Weights of a small GPT-style language model, trained from scratch on English Wikipedia.
Size: 16 layers, width 384, 4 heads of 128, MLP 1920 squared ReLU, vocabulary 17766, 49.8M parameters.
Training: a variant of SOAP for these matrices, 344M tokens, 5251 steps.
Each number is 200 + 30 x the weight over its row's rms, rounded and kept within 0 to 999. Layers, rows and columns count from 0. The size before them is the row's rms in percent of the matrix's.

# layer 7 attention query, 512x384, rms 0.0411, rows 136-190, columns 256-319
097,220,204,180,203,203,208,200,240,195,150,230,230,154,209,196,203,192,210,161,218,202,163,189,268,249,190,185,179,139,150,238,172,208,246,246,171,243,171,199,190,133,181,168,257,177,196,182,211,193,206,244,225,172,157,167,214,116,191,165,216,222,237,190,146
101,255,247,172,180,199,218,199,224,173,233,175,192,195,179,211,211,228,190,124,218,206,171,195,168,228,190,202,195,189,216,234,241,156,242,212,189,155,181,226,223,239,165,231,172,227,232,225,244,169,165,216,229,216,224,190,147,161,241,182,228,207,246,222,228
089,129,166,193,191,217,224,201,212,191,170,239,215,223,179,227,174,153,266,230,174,180,238,229,211,198,235,196,162,215,182,222,209,193,201,202,218,222,166,190,261,180,242,179,160,223,197,168,178,160,177,227,222,156,147,168,207,228,212,210,175,220,203,178,166
100,234,278,225,188,200,215,213,216,180,226,183,198,145,220,185,196,222,173,133,242,231,159,168,213,201,161,196,220,165,201,244,183,206,215,210,190,192,236,234,160,189,157,186,220,222,208,160,199,202,191,228,201,230,224,165,163,98,188,180,189,205,193,227,257
109,230,197,148,175,239,198,185,228,188,153,207,165,217,176,207,215,204,202,227,183,178,215,205,195,201,223,208,186,180,215,212,193,164,234,217,246,218,140,231,251,241,173,156,209,189,214,225,214,192,205,205,167,192,185,165,212,167,245,155,218,196,140,209,183
095,153,217,212,188,189,224,158,226,212,181,211,183,238,218,193,226,207,227,231,158,220,247,197,171,208,202,212,181,194,177,199,216,197,176,185,216,175,176,155,246,219,215,243,144,187,174,195,195,217,214,164,240,174,209,185,207,238,242,208,178,193,231,172,156
100,178,164,224,206,180,241,203,172,185,165,181,210,215,239,198,195,208,232,228,243,142,222,220,244,208,243,165,169,215,252,223,147,169,203,193,202,239,130,250,185,210,211,164,157,218,216,221,186,222,250,185,183,210,195,184,181,183,158,204,159,213,181,249,221
112,207,239,174,178,211,148,206,176,171,186,164,194,167,192,250,173,186,217,221,202,156,205,195,199,197,194,156,211,173,191,209,230,234,191,211,146,252,185,239,154,169,200,259,242,188,224,186,209,205,213,241,195,211,229,175,188,158,188,170,195,221,178,212,172
116,224,210,215,194,174,204,255,181,232,176,217,174,192,205,177,180,236,188,197,263,168,148,243,219,230,214,170,219,190,223,230,225,172,237,166,191,188,199,221,135,213,203,159,169,242,224,171,208,222,207,236,166,162,178,159,128,170,158,216,252,249,224,231,220
107,208,230,193,205,202,183,186,186,224,194,185,192,168,232,204,163,196,174,162,211,193,196,245,176,196,162,166,193,219,208,226,171,229,181,224,192,244,206,228,149,218,183,216,211,190,202,225,213,214,224,215,222,235,202,218,245,144,147,215,217,225,123,198,189
120,210,211,197,209,255,172,245,210,204,164,136,194,201,236,225,165,190,206,216,222,212,174,194,200,207,157,223,228,171,204,222,165,160,165,166,159,203,172,223,186,189,222,236,189,158,257,208,219,226,225,208,194,162,212,187,163,160,161,224,231,223,178,217,223
110,206,224,191,217,146,220,204,220,213,179,197,236,167,192,157,210,217,197,133,162,145,161,216,166,189,158,201,232,230,195,216,193,198,231,223,172,156,244,191,146,231,164,198,200,193,153,228,184,181,200,164,208,250,176,253,228,229,227,224,270,216,215,151,214
110,222,156,234,220,162,207,186,194,220,220,233,202,195,192,198,188,200,171,202,186,164,119,197,156,205,142,199,222,190,179,216,207,196,195,222,194,157,243,171,187,230,196,167,188,224,195,198,174,143,216,191,237,253,149,226,233,216,163,209,197,190,262,201,230
116,213,204,224,190,159,231,249,197,243,163,206,142,187,198,170,191,201,177,196,204,226,226,194,208,218,177,209,193,197,203,234,186,171,190,202,246,192,188,182,194,229,187,217,169,216,212,216,159,159,236,221,215,145,202,210,163,207,240,255,249,188,204,226,193
125,192,209,208,233,180,191,254,247,206,205,194,176,223,201,202,278,188,223,188,198,198,182,211,188,188,204,213,219,176,176,233,170,205,219,161,178,166,234,160,207,220,189,212,194,189,227,220,156,185,185,187,212,239,206,165,184,139,164,243,229,240,159,224,227
116,174,184,225,246,224,177,171,231,194,143,229,174,220,195,192,192,198,153,162,182,239,185,174,141,236,207,199,222,178,221,194,181,126,212,255,153,219,194,211,182,217,184,197,171,197,189,205,200,159,268,157,220,192,204,208,161,195,156,231,250,221,180,210,204
120,207,246,203,175,165,175,176,240,219,201,212,139,174,200,202,205,148,230,144,245,253,235,245,196,196,173,238,215,167,240,212,198,182,162,194,163,220,182,212,215,190,213,210,191,171,206,143,193,187,225,221,197,161,234,197,157,133,193,230,176,228,149,187,212
113,155,243,220,166,229,228,172,203,215,222,167,183,159,155,193,136,181,187,173,231,216,251,208,220,242,183,174,224,188,216,217,174,208,227,251,208,179,147,203,241,148,151,219,243,203,214,181,252,172,202,154,202,174,190,241,251,189,178,194,213,186,214,166,229
106,201,174,199,206,170,262,186,181,211,216,202,191,184,234,230,158,236,228,199,182,175,209,222,153,202,215,129,191,178,199,137,218,240,245,197,200,172,228,262,202,178,200,141,202,208,146,205,231,216,227,224,224,202,154,205,167,291,162,169,221,197,195,207,179
119,188,169,219,198,213,233,174,191,248,172,262,202,212,208,237,201,169,160,234,153,195,224,186,255,191,189,141,190,255,234,160,191,204,193,229,274,209,181,238,211,222,201,194,166,150,159,216,185,226,248,215,146,224,143,271,232,261,235,204,194,163,216,220,208
112,226,180,191,207,232,234,169,131,199,198,201,193,249,200,250,172,151,231,266,226,184,218,203,222,168,250,190,171,219,226,129,189,223,200,203,219,244,177,232,246,179,232,187,181,204,232,190,134,190,210,186,160,174,197,218,204,209,208,206,193,207,207,195,242
106,144,168,185,187,210,192,162,223,210,132,207,218,136,168,201,235,192,204,219,127,167,192,195,169,176,189,177,237,180,165,198,175,198,210,249,219,200,128,228,199,184,208,277,208,190,222,247,196,146,171,157,218,221,238,211,198,227,209,211,227,180,217,183,140
115,264,200,220,171,185,189,190,240,195,264,134,191,224,151,204,249,154,179,220,197,198,174,196,186,201,223,235,199,166,167,200,197,211,206,198,126,261,212,166,220,205,189,137,260,245,254,220,173,195,178,251,178,267,208,213,161,202,249,117,194,221,208,187,200
116,226,226,274,203,204,166,188,218,177,161,199,166,228,181,203,214,189,206,217,173,234,184,201,202,252,211,221,228,213,184,233,217,141,192,209,172,224,192,154,211,210,187,202,150,228,167,200,201,158,249,192,218,237,192,242,212,183,194,175,201,208,183,196,188
119,209,183,201,234,182,187,165,210,109,201,296,172,214,158,140,220,237,206,213,176,186,167,212,217,207,236,197,174,215,166,255,178,205,215,204,214,234,176,215,181,189,212,218,205,180,175,182,207,138,201,209,205,136,198,208,156,162,202,199,204,230,171,217,189
110,229,148,209,167,175,195,204,206,244,219,181,199,196,191,204,209,180,250,224,191,173,184,213,214,197,223,243,221,167,201,125,190,137,166,245,162,210,250,205,177,181,173,196,200,168,197,201,229,239,190,193,156,236,201,204,188,214,236,196,217,146,219,196,159
097,166,211,246,184,200,205,117,173,166,183,196,192,189,198,247,222,153,178,159,238,212,174,191,217,200,198,198,240,237,198,217,212,239,240,237,180,254,154,188,194,168,153,185,197,212,182,243,233,175,208,228,185,207,199,205,236,212,206,190,184,219,228,256,168
121,222,173,230,184,166,220,181,242,114,202,257,216,198,165,211,195,182,223,184,211,168,202,255,213,196,200,206,181,239,184,245,227,193,204,211,165,223,194,212,173,197,171,147,200,210,213,185,198,139,176,201,166,175,203,203,126,153,184,215,213,250,215,198,198
107,195,198,234,240,173,223,224,211,91,214,222,195,185,208,181,220,187,216,181,203,177,216,214,248,197,246,209,236,172,134,173,225,220,131,250,132,253,244,229,204,209,190,213,133,220,199,193,214,152,230,130,168,200,135,162,200,213,195,216,203,217,229,217,186
111,213,199,159,207,217,196,211,174,240,205,143,212,170,240,202,158,239,169,248,192,202,246,164,157,188,195,215,203,171,183,145,203,160,146,185,220,181,232,230,195,193,224,250,175,175,225,188,231,269,219,172,223,233,210,230,267,273,234,203,185,160,156,209,222
101,194,189,184,242,212,161,199,233,218,220,222,224,214,212,177,220,231,191,248,184,213,244,207,196,238,249,204,190,179,147,212,198,142,181,205,228,209,234,184,227,231,239,233,174,151,219,184,186,174,166,193,197,206,146,199,219,236,216,244,199,164,173,179,181
111,197,190,239,253,159,181,202,233,139,197,239,227,202,192,206,213,148,214,192,175,205,210,242,238,205,213,194,202,209,205,249,195,216,227,238,191,227,190,195,157,163,141,125,176,172,203,179,187,136,178,196,211,226,203,196,174,176,186,227,174,187,220,226,166
104,166,162,218,195,206,233,166,247,178,187,202,209,202,174,197,219,164,223,249,175,214,242,199,201,203,227,187,193,229,206,157,184,218,174,207,232,248,125,212,232,215,223,236,195,191,181,195,230,202,212,182,226,170,180,223,263,217,215,215,140,174,163,203,176
103,237,224,222,230,221,177,217,201,196,251,203,175,229,166,243,216,173,240,154,190,233,182,185,245,186,180,192,166,208,221,246,196,202,214,213,187,193,209,185,178,182,165,148,195,217,189,203,148,175,206,232,176,224,166,188,130,161,141,231,193,200,178,232,253
098,156,185,176,215,197,206,186,210,238,188,221,222,223,212,174,199,216,193,259,184,240,251,177,160,212,203,240,248,176,176,154,206,181,175,187,200,194,184,168,253,211,240,197,190,168,195,235,204,235,198,179,231,196,219,245,213,278,188,219,174,185,211,210,199
097,213,227,197,161,191,215,188,186,202,187,186,183,195,184,259,213,180,235,208,154,173,234,178,238,172,265,125,188,159,228,227,213,241,182,175,216,219,135,232,229,182,234,217,249,217,196,203,179,236,241,216,173,169,189,152,230,187,195,173,165,181,193,174,182
126,230,189,171,214,201,239,167,213,194,214,200,204,206,183,187,234,214,212,186,178,201,169,192,173,207,230,195,226,219,159,188,160,193,200,199,198,194,244,165,242,219,169,172,95,205,215,240,237,150,141,147,194,214,230,202,187,274,167,241,239,222,197,226,219
100,223,222,238,224,196,186,194,186,227,181,211,178,148,177,185,229,211,170,173,192,201,116,227,175,232,180,262,235,177,191,203,196,187,209,184,186,161,253,166,177,213,163,225,214,200,176,232,212,167,183,185,203,229,138,236,200,213,205,243,244,205,203,234,190
096,159,191,198,187,185,212,197,198,207,207,219,175,245,228,233,193,200,212,214,196,204,249,189,257,226,238,238,208,190,204,203,168,230,178,160,231,161,177,179,238,176,208,208,170,233,195,180,202,213,157,225,207,150,193,156,204,235,222,180,155,190,205,201,187
105,201,179,176,169,220,220,176,204,146,186,204,209,256,165,199,198,185,224,221,187,190,254,206,190,211,222,191,169,199,236,175,184,243,174,193,202,233,130,230,265,200,199,165,212,145,199,174,222,214,184,245,178,194,236,217,218,168,286,174,158,170,220,171,135
106,178,207,186,189,248,233,210,217,229,231,200,194,236,238,208,153,161,252,289,200,195,248,178,207,191,190,218,180,180,185,199,183,223,180,149,224,219,170,205,264,162,241,200,197,184,271,187,193,226,144,209,211,126,206,183,211,203,224,148,183,216,140,212,202
111,167,200,167,157,236,236,224,220,136,174,187,167,205,186,220,183,176,216,269,228,203,266,185,182,181,209,161,225,198,173,163,161,213,206,184,244,244,175,208,215,177,214,239,208,200,219,215,193,242,158,222,154,146,223,178,202,215,201,167,200,211,183,212,155
125,162,205,173,218,240,212,220,216,239,173,184,211,217,212,222,216,183,213,248,202,193,225,178,170,197,222,165,231,170,198,226,207,216,157,204,227,247,153,231,215,215,200,194,172,211,199,226,212,247,194,215,175,161,211,172,222,213,186,214,199,168,157,154,175
121,190,200,207,186,165,142,173,200,150,158,168,194,146,181,229,180,199,189,185,201,192,217,198,228,200,146,182,208,164,192,223,170,198,185,237,163,212,189,237,116,208,185,265,243,192,178,204,199,159,235,175,191,270,183,228,167,144,175,200,218,247,227,205,194
123,192,190,211,213,214,134,172,203,216,163,163,189,148,162,181,178,236,191,228,230,233,187,185,198,227,187,181,233,176,200,224,164,227,181,210,161,235,167,214,204,172,193,271,199,186,184,214,206,176,217,213,236,267,215,251,187,145,112,183,204,206,179,234,200
120,187,194,221,201,169,232,202,191,200,184,174,158,171,175,217,240,189,185,169,207,223,198,227,209,211,248,158,194,180,234,239,228,228,193,252,194,191,143,219,280,197,208,175,211,203,222,180,216,270,155,172,217,170,228,229,190,151,188,212,156,217,197,180,186
106,213,200,253,231,210,164,194,226,179,217,212,215,160,274,211,217,220,167,180,154,179,175,206,152,260,145,221,184,175,181,209,228,187,188,184,229,196,219,174,218,154,171,156,175,174,202,189,190,181,191,160,248,174,157,229,226,259,214,224,218,196,188,170,191
119,201,216,198,196,197,166,175,240,159,219,187,214,193,203,114,185,203,203,245,200,204,212,196,117,227,170,274,180,175,216,232,142,224,198,178,213,164,182,200,165,147,213,243,202,190,214,215,254,233,213,210,223,167,184,212,203,210,179,180,174,260,239,191,200
113,202,205,220,205,180,267,282,196,192,208,210,187,247,216,229,213,173,226,206,221,186,205,198,227,214,173,216,213,199,217,214,181,160,195,130,178,219,189,184,200,192,189,239,169,166,205,238,200,179,217,203,207,152,269,193,199,118,154,232,206,252,215,194,214
112,206,203,196,249,163,186,189,254,131,208,186,232,239,182,192,208,159,225,193,173,239,173,191,186,232,201,225,155,179,218,188,241,167,145,232,179,263,171,220,200,207,201,188,188,198,249,183,159,171,223,212,209,170,178,185,178,177,217,197,188,130,228,209,217
120,198,218,181,156,210,182,178,203,164,179,186,190,176,141,211,197,204,215,238,179,198,221,215,171,191,171,173,188,203,227,246,178,217,205,170,238,208,184,198,205,161,257,240,185,200,211,224,215,188,223,200,232,219,186,233,171,195,169,218,203,223,178,209,177
116,232,208,158,167,176,261,235,226,179,206,150,198,179,161,156,222,203,176,202,191,244,171,249,241,219,225,227,162,197,215,194,183,246,197,178,201,222,171,207,199,220,238,195,233,228,201,178,190,213,184,209,190,179,238,242,198,148,231,205,194,187,207,236,175
111,259,218,181,190,228,245,219,209,214,152,169,216,243,198,182,156,228,203,157,196,196,200,136,180,194,149,257,177,148,253,197,164,149,191,209,220,257,234,227,161,229,184,219,212,222,208,208,203,207,239,262,235,157,188,164,207,234,210,186,189,212,242,152,227
122,147,194,215,198,200,180,216,172,152,161,175,212,186,183,236,160,152,150,202,247,245,164,182,238,238,171,177,172,174,146,187,233,243,138,173,204,282,177,170,207,182,214,240,205,182,262,184,198,190,171,223,199,194,262,185,205,165,258,176,212,217,196,168,196
123,173,242,195,188,189,187,169,194,240,263,205,191,245,161,215,284,184,158,210,172,195,265,242,166,218,167,213,183,193,249,204,211,215,297,187,230,176,242,228,182,224,180,161,244,250,212,211,230,261,177,252,224,229,149,207,175,193,155,161,213,213,199,249,188
# layer 7 attention key, 512x384, rms 0.0416, rows 136-189, columns 256-319
098,209,247,178,209,235,164,199,208,164,222,263,234,191,179,203,200,195,202,216,200,239,182,184,227,203,252,249,209,219,193,167,206,210,182,165,214,189,270,249,234,140,178,188,182,279,213,172,209,180,107,213,250,227,215,190,166,208,206,207,228,249,223,202,235
108,193,166,190,201,170,196,242,231,146,239,235,171,222,214,215,225,180,163,174,230,205,202,217,203,220,223,177,157,236,239,179,200,202,210,221,174,250,227,232,185,266,201,174,236,179,236,193,190,186,184,171,201,219,151,155,171,124,196,203,186,227,143,242,163
094,267,238,241,215,265,184,158,207,255,168,221,211,170,189,209,164,199,220,195,199,188,223,211,190,223,194,198,182,154,235,253,241,202,166,239,192,192,213,202,197,191,215,219,154,198,178,180,208,197,284,273,170,144,180,229,188,204,192,153,176,151,222,188,201
084,215,207,165,227,195,146,181,250,169,195,166,201,238,223,152,211,178,134,163,198,192,148,209,201,203,215,167,244,213,255,127,160,162,243,215,239,237,253,191,186,230,125,211,195,202,199,183,207,207,168,132,208,250,227,203,141,165,217,198,251,186,214,234,193
111,143,152,259,222,191,228,249,215,213,238,219,224,254,235,231,249,156,181,200,206,167,210,182,234,135,206,228,191,187,209,235,240,202,205,187,216,175,230,210,212,217,264,125,195,195,180,229,213,149,221,252,221,118,268,157,171,199,218,232,198,188,151,178,203
074,207,213,260,223,202,238,273,213,196,192,225,186,180,154,220,208,181,228,211,163,215,236,196,228,145,242,224,186,246,213,212,237,272,149,229,206,197,169,250,198,220,198,180,217,189,156,250,197,227,211,222,201,189,164,202,209,239,201,260,179,149,168,180,170
099,207,184,203,172,218,232,204,179,229,170,186,191,191,218,209,219,208,232,197,204,215,200,175,183,223,189,188,213,184,198,236,238,157,139,176,178,202,170,182,218,185,257,197,190,176,171,238,212,187,163,206,168,185,198,176,251,230,222,164,152,140,194,153,227
113,210,189,226,208,259,219,191,190,237,176,191,224,212,220,221,251,237,187,226,189,237,176,197,200,200,231,248,204,185,202,218,188,232,184,175,231,177,203,187,243,232,236,199,233,241,178,182,178,175,210,210,183,105,189,185,189,218,232,175,149,205,161,194,256
112,196,200,214,203,257,184,129,225,216,162,213,179,181,206,135,204,202,176,210,202,217,199,187,192,183,216,189,195,225,195,226,231,131,203,209,200,253,202,232,199,218,200,211,217,209,165,228,221,157,212,203,217,169,202,233,218,243,214,164,242,167,253,207,194
112,203,171,197,173,250,246,205,177,221,145,226,154,230,191,219,262,251,225,218,156,202,199,200,228,207,197,208,217,193,195,248,211,194,164,204,224,141,157,235,197,211,224,161,184,220,196,193,153,177,172,236,152,153,177,186,199,226,206,211,177,172,230,195,239
102,192,238,171,193,235,282,260,211,155,203,176,140,230,198,193,239,186,199,166,186,231,143,221,269,205,209,237,226,244,170,291,227,234,173,171,216,204,174,248,142,213,212,171,177,195,207,209,220,188,205,246,190,193,180,227,162,223,240,239,117,179,219,196,221
082,168,225,157,241,168,135,165,198,261,211,202,166,195,212,195,224,202,233,166,213,198,201,155,197,195,177,169,218,178,203,190,168,188,192,204,202,217,216,207,190,187,189,197,250,236,162,201,175,191,220,157,182,208,197,232,239,200,177,185,219,216,193,206,251
081,156,197,172,220,254,150,144,207,272,212,192,207,170,254,180,219,232,185,156,229,174,174,187,175,179,186,168,260,189,193,165,198,168,205,231,207,187,172,155,196,179,202,200,186,244,229,180,222,204,247,134,203,222,148,218,233,205,199,191,267,208,180,179,266
118,226,203,219,229,176,244,199,224,233,191,191,185,204,180,171,221,190,201,182,202,161,217,218,158,158,180,218,198,203,162,144,157,171,196,167,231,244,165,225,167,218,211,180,252,223,166,214,217,178,248,198,188,193,231,223,169,240,200,197,185,189,211,212,138
122,133,178,238,169,221,227,196,196,204,204,164,158,205,218,211,240,204,222,227,152,185,225,168,279,206,247,162,262,204,187,160,200,237,210,152,149,172,195,207,220,234,169,226,183,155,191,243,156,204,218,305,217,182,192,225,221,158,168,164,217,177,173,246,203
118,261,137,141,127,218,183,239,193,165,177,180,141,270,187,197,181,201,193,155,186,180,165,213,227,206,184,211,148,230,190,206,167,175,151,209,170,202,174,222,180,212,208,234,174,177,221,246,244,190,219,219,177,226,162,207,159,181,167,178,203,220,175,170,169
117,162,169,227,223,185,198,225,249,167,155,190,212,152,222,190,182,151,217,181,262,133,225,186,221,220,190,185,193,179,187,198,209,231,158,167,156,222,182,186,194,223,184,224,210,141,197,166,234,248,256,207,182,165,223,215,174,171,218,181,229,157,192,234,150
096,196,193,225,188,206,233,259,215,215,161,193,204,183,198,191,183,163,215,224,196,200,229,244,249,167,204,223,170,198,200,229,173,227,225,201,173,135,225,135,199,193,228,217,170,209,163,193,185,207,180,256,246,174,225,195,193,189,211,200,118,227,196,185,224
103,196,190,199,192,168,172,208,262,233,163,203,175,170,192,185,175,181,206,264,202,201,290,192,212,221,193,206,238,178,207,167,194,202,252,213,158,153,168,181,184,153,226,231,166,188,168,203,210,196,174,157,184,218,173,144,244,246,166,165,184,215,194,183,201
107,220,179,222,221,166,213,150,158,266,200,226,207,209,177,255,236,195,169,205,156,175,246,186,171,180,154,208,174,248,225,182,191,154,202,242,171,168,211,176,173,235,206,238,171,225,202,168,202,212,207,183,140,266,194,201,259,184,153,204,188,184,182,153,210
095,205,215,205,201,201,171,180,159,213,216,211,217,185,186,228,190,168,205,199,219,210,168,196,184,200,204,178,222,218,166,166,139,196,198,243,195,227,184,160,193,231,233,233,223,173,201,186,224,235,220,144,185,250,180,224,205,177,177,157,196,232,197,172,261
108,210,183,205,229,178,179,166,186,181,170,212,250,167,215,193,187,216,207,201,211,192,238,144,222,206,233,187,157,205,195,174,269,219,192,140,180,201,188,163,219,177,219,196,159,195,167,190,192,185,230,204,215,256,271,217,240,151,167,206,138,168,151,177,168
112,221,226,175,197,240,166,144,218,144,233,190,187,221,191,205,176,210,237,247,201,226,229,199,199,154,176,197,178,202,165,173,198,182,221,246,223,214,200,194,213,191,214,187,204,244,240,195,231,216,246,156,198,166,158,226,161,171,160,207,211,251,152,202,215
100,265,245,169,140,250,222,241,207,159,226,203,133,267,181,206,199,226,159,211,173,187,142,189,236,201,226,247,182,252,177,257,206,194,210,192,184,166,211,235,163,201,175,162,185,243,191,151,226,197,198,233,161,137,197,188,165,143,264,185,191,220,215,238,253
112,265,159,184,229,195,220,270,199,211,188,182,163,187,190,204,208,220,129,214,214,267,211,255,138,218,195,240,229,162,195,173,223,182,217,191,213,149,225,247,207,186,190,146,226,217,162,220,236,242,229,200,209,291,202,179,155,264,280,235,148,239,168,205,155
106,175,242,238,165,234,187,219,149,197,198,237,194,216,233,202,218,215,252,219,234,173,204,150,214,206,229,205,196,215,174,217,186,229,176,171,177,183,151,127,198,187,202,243,192,148,174,193,219,222,219,232,213,162,195,200,210,185,173,171,263,213,189,199,231
101,212,239,182,170,163,176,256,211,140,248,183,169,221,159,154,229,213,216,209,199,230,185,208,241,224,167,160,160,205,160,174,215,208,193,198,229,150,182,212,235,179,207,201,255,226,132,229,149,169,162,199,217,207,171,205,257,167,195,219,169,209,201,168,165
107,211,226,192,221,173,267,229,197,162,194,225,174,205,208,209,216,225,141,210,210,222,219,222,187,243,243,196,201,225,199,172,191,206,207,157,220,230,208,231,148,228,245,184,229,198,224,126,179,258,257,202,196,226,218,171,147,176,235,256,172,212,202,211,193
106,209,178,170,227,169,217,187,195,211,196,257,209,230,216,177,238,235,203,190,233,172,206,216,206,285,206,196,193,215,175,226,219,227,223,217,220,184,183,139,173,205,216,205,171,218,216,193,234,211,168,212,200,178,194,168,190,197,205,223,216,201,163,227,200
104,168,207,238,190,202,189,171,169,213,176,169,159,215,216,173,209,111,234,211,176,241,183,166,209,169,160,246,255,161,246,224,193,209,175,217,179,204,194,206,229,156,179,183,165,241,187,205,176,154,157,186,173,134,208,236,249,162,168,176,177,142,229,193,189
107,185,222,222,224,209,181,168,207,231,187,205,198,204,198,180,189,175,238,249,218,215,183,198,204,182,223,228,271,205,265,220,212,263,205,222,188,194,142,181,190,169,134,240,170,241,183,248,210,201,213,184,175,208,180,191,226,212,175,144,178,253,232,187,190
103,214,232,160,179,198,251,173,196,149,192,176,170,241,174,191,218,253,155,225,201,173,157,228,205,222,271,225,248,224,156,221,229,222,216,156,224,202,201,211,176,202,190,203,209,223,194,234,157,177,229,162,245,243,222,215,192,159,191,206,170,227,193,213,181
100,191,193,266,183,209,204,216,218,242,159,226,208,172,235,191,187,159,235,191,162,176,192,180,213,201,166,228,202,143,201,275,195,172,198,158,191,170,205,162,220,184,223,264,154,224,144,212,228,211,235,237,208,131,193,210,184,239,144,192,234,147,222,171,202
093,224,214,172,180,167,189,189,228,137,275,186,177,222,184,147,221,158,201,141,208,179,222,205,224,209,251,189,274,192,223,171,169,195,238,164,209,213,248,190,169,200,155,176,246,217,212,192,181,192,161,163,224,246,263,193,167,146,239,242,173,181,153,192,218
082,164,247,281,191,219,231,231,208,227,149,213,187,182,210,225,170,133,197,218,201,245,255,185,184,178,185,180,182,212,230,229,208,221,176,197,223,214,149,176,205,210,257,235,194,161,199,297,185,175,227,213,193,240,189,260,201,222,183,213,187,126,243,152,163
108,232,206,230,207,265,193,191,195,252,221,233,223,165,214,198,159,203,238,194,213,178,195,197,188,184,208,243,213,185,209,190,228,197,213,226,181,202,214,188,220,166,226,224,161,203,182,201,214,176,206,230,174,125,193,223,201,218,207,204,195,165,255,209,272
121,158,231,158,172,214,219,194,177,147,213,169,211,217,199,194,209,183,233,199,210,219,185,253,203,217,208,204,220,240,182,158,206,185,184,181,204,214,197,195,148,239,145,224,205,175,210,210,163,225,200,150,186,201,124,185,198,194,158,176,190,251,178,156,175
092,217,170,138,190,171,161,164,194,145,220,209,239,196,232,180,192,167,191,189,231,171,171,170,188,152,173,204,234,230,186,130,191,181,249,223,215,222,206,196,188,167,144,178,193,198,243,180,231,193,175,145,233,280,232,168,204,164,228,193,253,255,173,230,180
079,196,168,206,192,181,226,241,221,209,132,199,205,176,187,219,193,158,199,231,168,207,264,232,181,167,220,196,180,242,207,236,207,208,195,161,201,196,138,252,218,222,245,169,191,201,171,259,187,224,222,271,202,201,218,224,224,243,174,211,198,182,219,183,182
088,214,161,249,180,209,233,254,192,182,196,204,170,216,191,199,244,224,223,226,168,163,241,272,236,184,222,222,151,207,210,234,249,224,189,205,208,163,209,185,212,198,236,153,198,249,207,200,203,208,198,205,186,151,219,141,166,188,183,248,150,172,194,169,136
099,154,218,224,228,170,240,279,235,154,177,177,186,197,158,223,183,210,176,196,227,170,185,222,221,208,236,244,190,229,245,281,195,204,221,174,236,155,207,190,165,208,208,203,199,165,180,244,214,226,229,254,205,155,184,235,168,239,203,223,172,148,177,209,242
074,220,167,234,159,156,259,256,175,198,220,217,201,217,202,236,192,159,211,273,226,208,213,261,236,178,279,224,175,245,200,227,191,196,212,220,176,173,214,200,181,193,191,184,182,210,197,221,210,217,183,242,196,185,227,232,210,221,225,202,123,175,194,163,175
124,187,239,217,170,174,238,297,216,188,185,172,147,267,140,261,196,230,199,235,170,199,219,212,265,167,222,207,134,192,262,209,198,225,195,198,211,192,205,181,214,205,226,209,185,209,211,223,187,213,250,284,241,193,166,189,179,189,176,231,162,220,184,209,234
094,199,157,207,194,242,275,163,149,253,185,206,195,193,231,206,224,181,241,217,155,194,201,246,198,187,205,202,191,198,213,218,191,165,165,178,184,182,212,221,218,235,204,246,157,174,203,210,183,180,180,270,199,198,192,198,184,219,182,157,188,200,215,178,200
104,184,220,249,205,216,232,199,232,187,185,191,188,187,238,221,228,210,239,228,172,216,194,192,215,243,216,214,164,231,168,240,215,219,173,200,208,244,201,206,189,202,192,235,201,196,173,210,184,194,196,217,162,149,178,248,165,194,203,179,145,197,203,203,195
103,221,230,200,232,221,236,175,204,253,196,220,184,148,212,169,120,217,198,205,212,213,275,225,208,233,208,172,173,214,223,177,244,195,234,234,155,116,261,213,222,202,211,177,168,200,181,223,200,198,218,237,210,151,220,184,190,179,249,227,195,201,212,197,188
110,218,205,197,176,255,229,214,190,182,197,197,168,282,185,265,219,229,196,221,179,221,136,174,218,195,191,229,172,206,243,190,215,219,239,160,179,216,166,200,238,209,195,189,198,246,192,175,137,176,174,193,226,230,199,200,171,185,200,207,235,217,186,206,208
121,142,213,265,205,205,193,286,185,158,181,184,173,223,202,194,228,149,176,175,208,215,207,215,234,179,158,249,197,190,149,220,194,221,208,219,184,243,191,201,108,193,219,180,165,160,222,206,212,226,229,210,197,211,164,199,195,303,171,226,190,228,213,202,167
112,162,186,207,194,202,180,278,169,152,210,135,206,194,165,194,210,145,170,163,227,192,214,213,249,199,245,163,207,203,179,159,218,244,179,177,194,203,240,221,248,227,235,185,204,142,225,191,199,253,187,216,194,233,236,178,144,142,201,225,194,266,238,250,166
112,233,181,153,209,262,264,172,184,199,200,210,154,246,187,236,200,188,219,186,187,234,163,219,188,179,140,210,176,175,227,218,210,243,129,223,184,244,160,166,180,232,169,199,197,233,229,132,186,182,190,192,204,223,155,207,173,178,232,156,234,173,227,206,199
112,228,130,228,212,223,229,173,159,172,229,167,212,163,191,217,227,173,167,216,203,216,208,155,221,211,192,199,212,193,186,190,172,201,182,169,189,242,204,224,167,189,203,224,159,164,205,249,200,191,197,264,210,149,176,163,249,217,192,223,156,154,177,193,158
110,273,208,247,185,200,245,178,168,175,252,195,218,190,145,191,194,188,170,192,235,202,215,216,136,167,151,182,161,178,173,154,208,220,147,171,208,240,198,190,228,174,163,172,262,183,185,211,204,174,234,191,182,173,223,189,182,190,211,188,266,198,222,236,161
113,173,197,247,211,206,255,279,241,213,196,200,184,197,178,189,188,160,195,129,199,191,240,252,201,163,176,230,185,187,204,184,199,156,166,147,180,255,200,234,177,224,212,220,173,206,194,204,240,206,233,253,180,214,215,177,138,239,153,220,155,221,218,165,159
112,207,184,184,208,230,195,206,168,153,197,196,274,178,157,196,177,171,195,278,209,222,195,197,207,216,259,189,169,227,143,164,208,259,198,231,245,209,186,180,210,219,236,196,167,198,231,197,165,231,179,201,180,243,250,220,156,159,201,208,185,204,200,189,185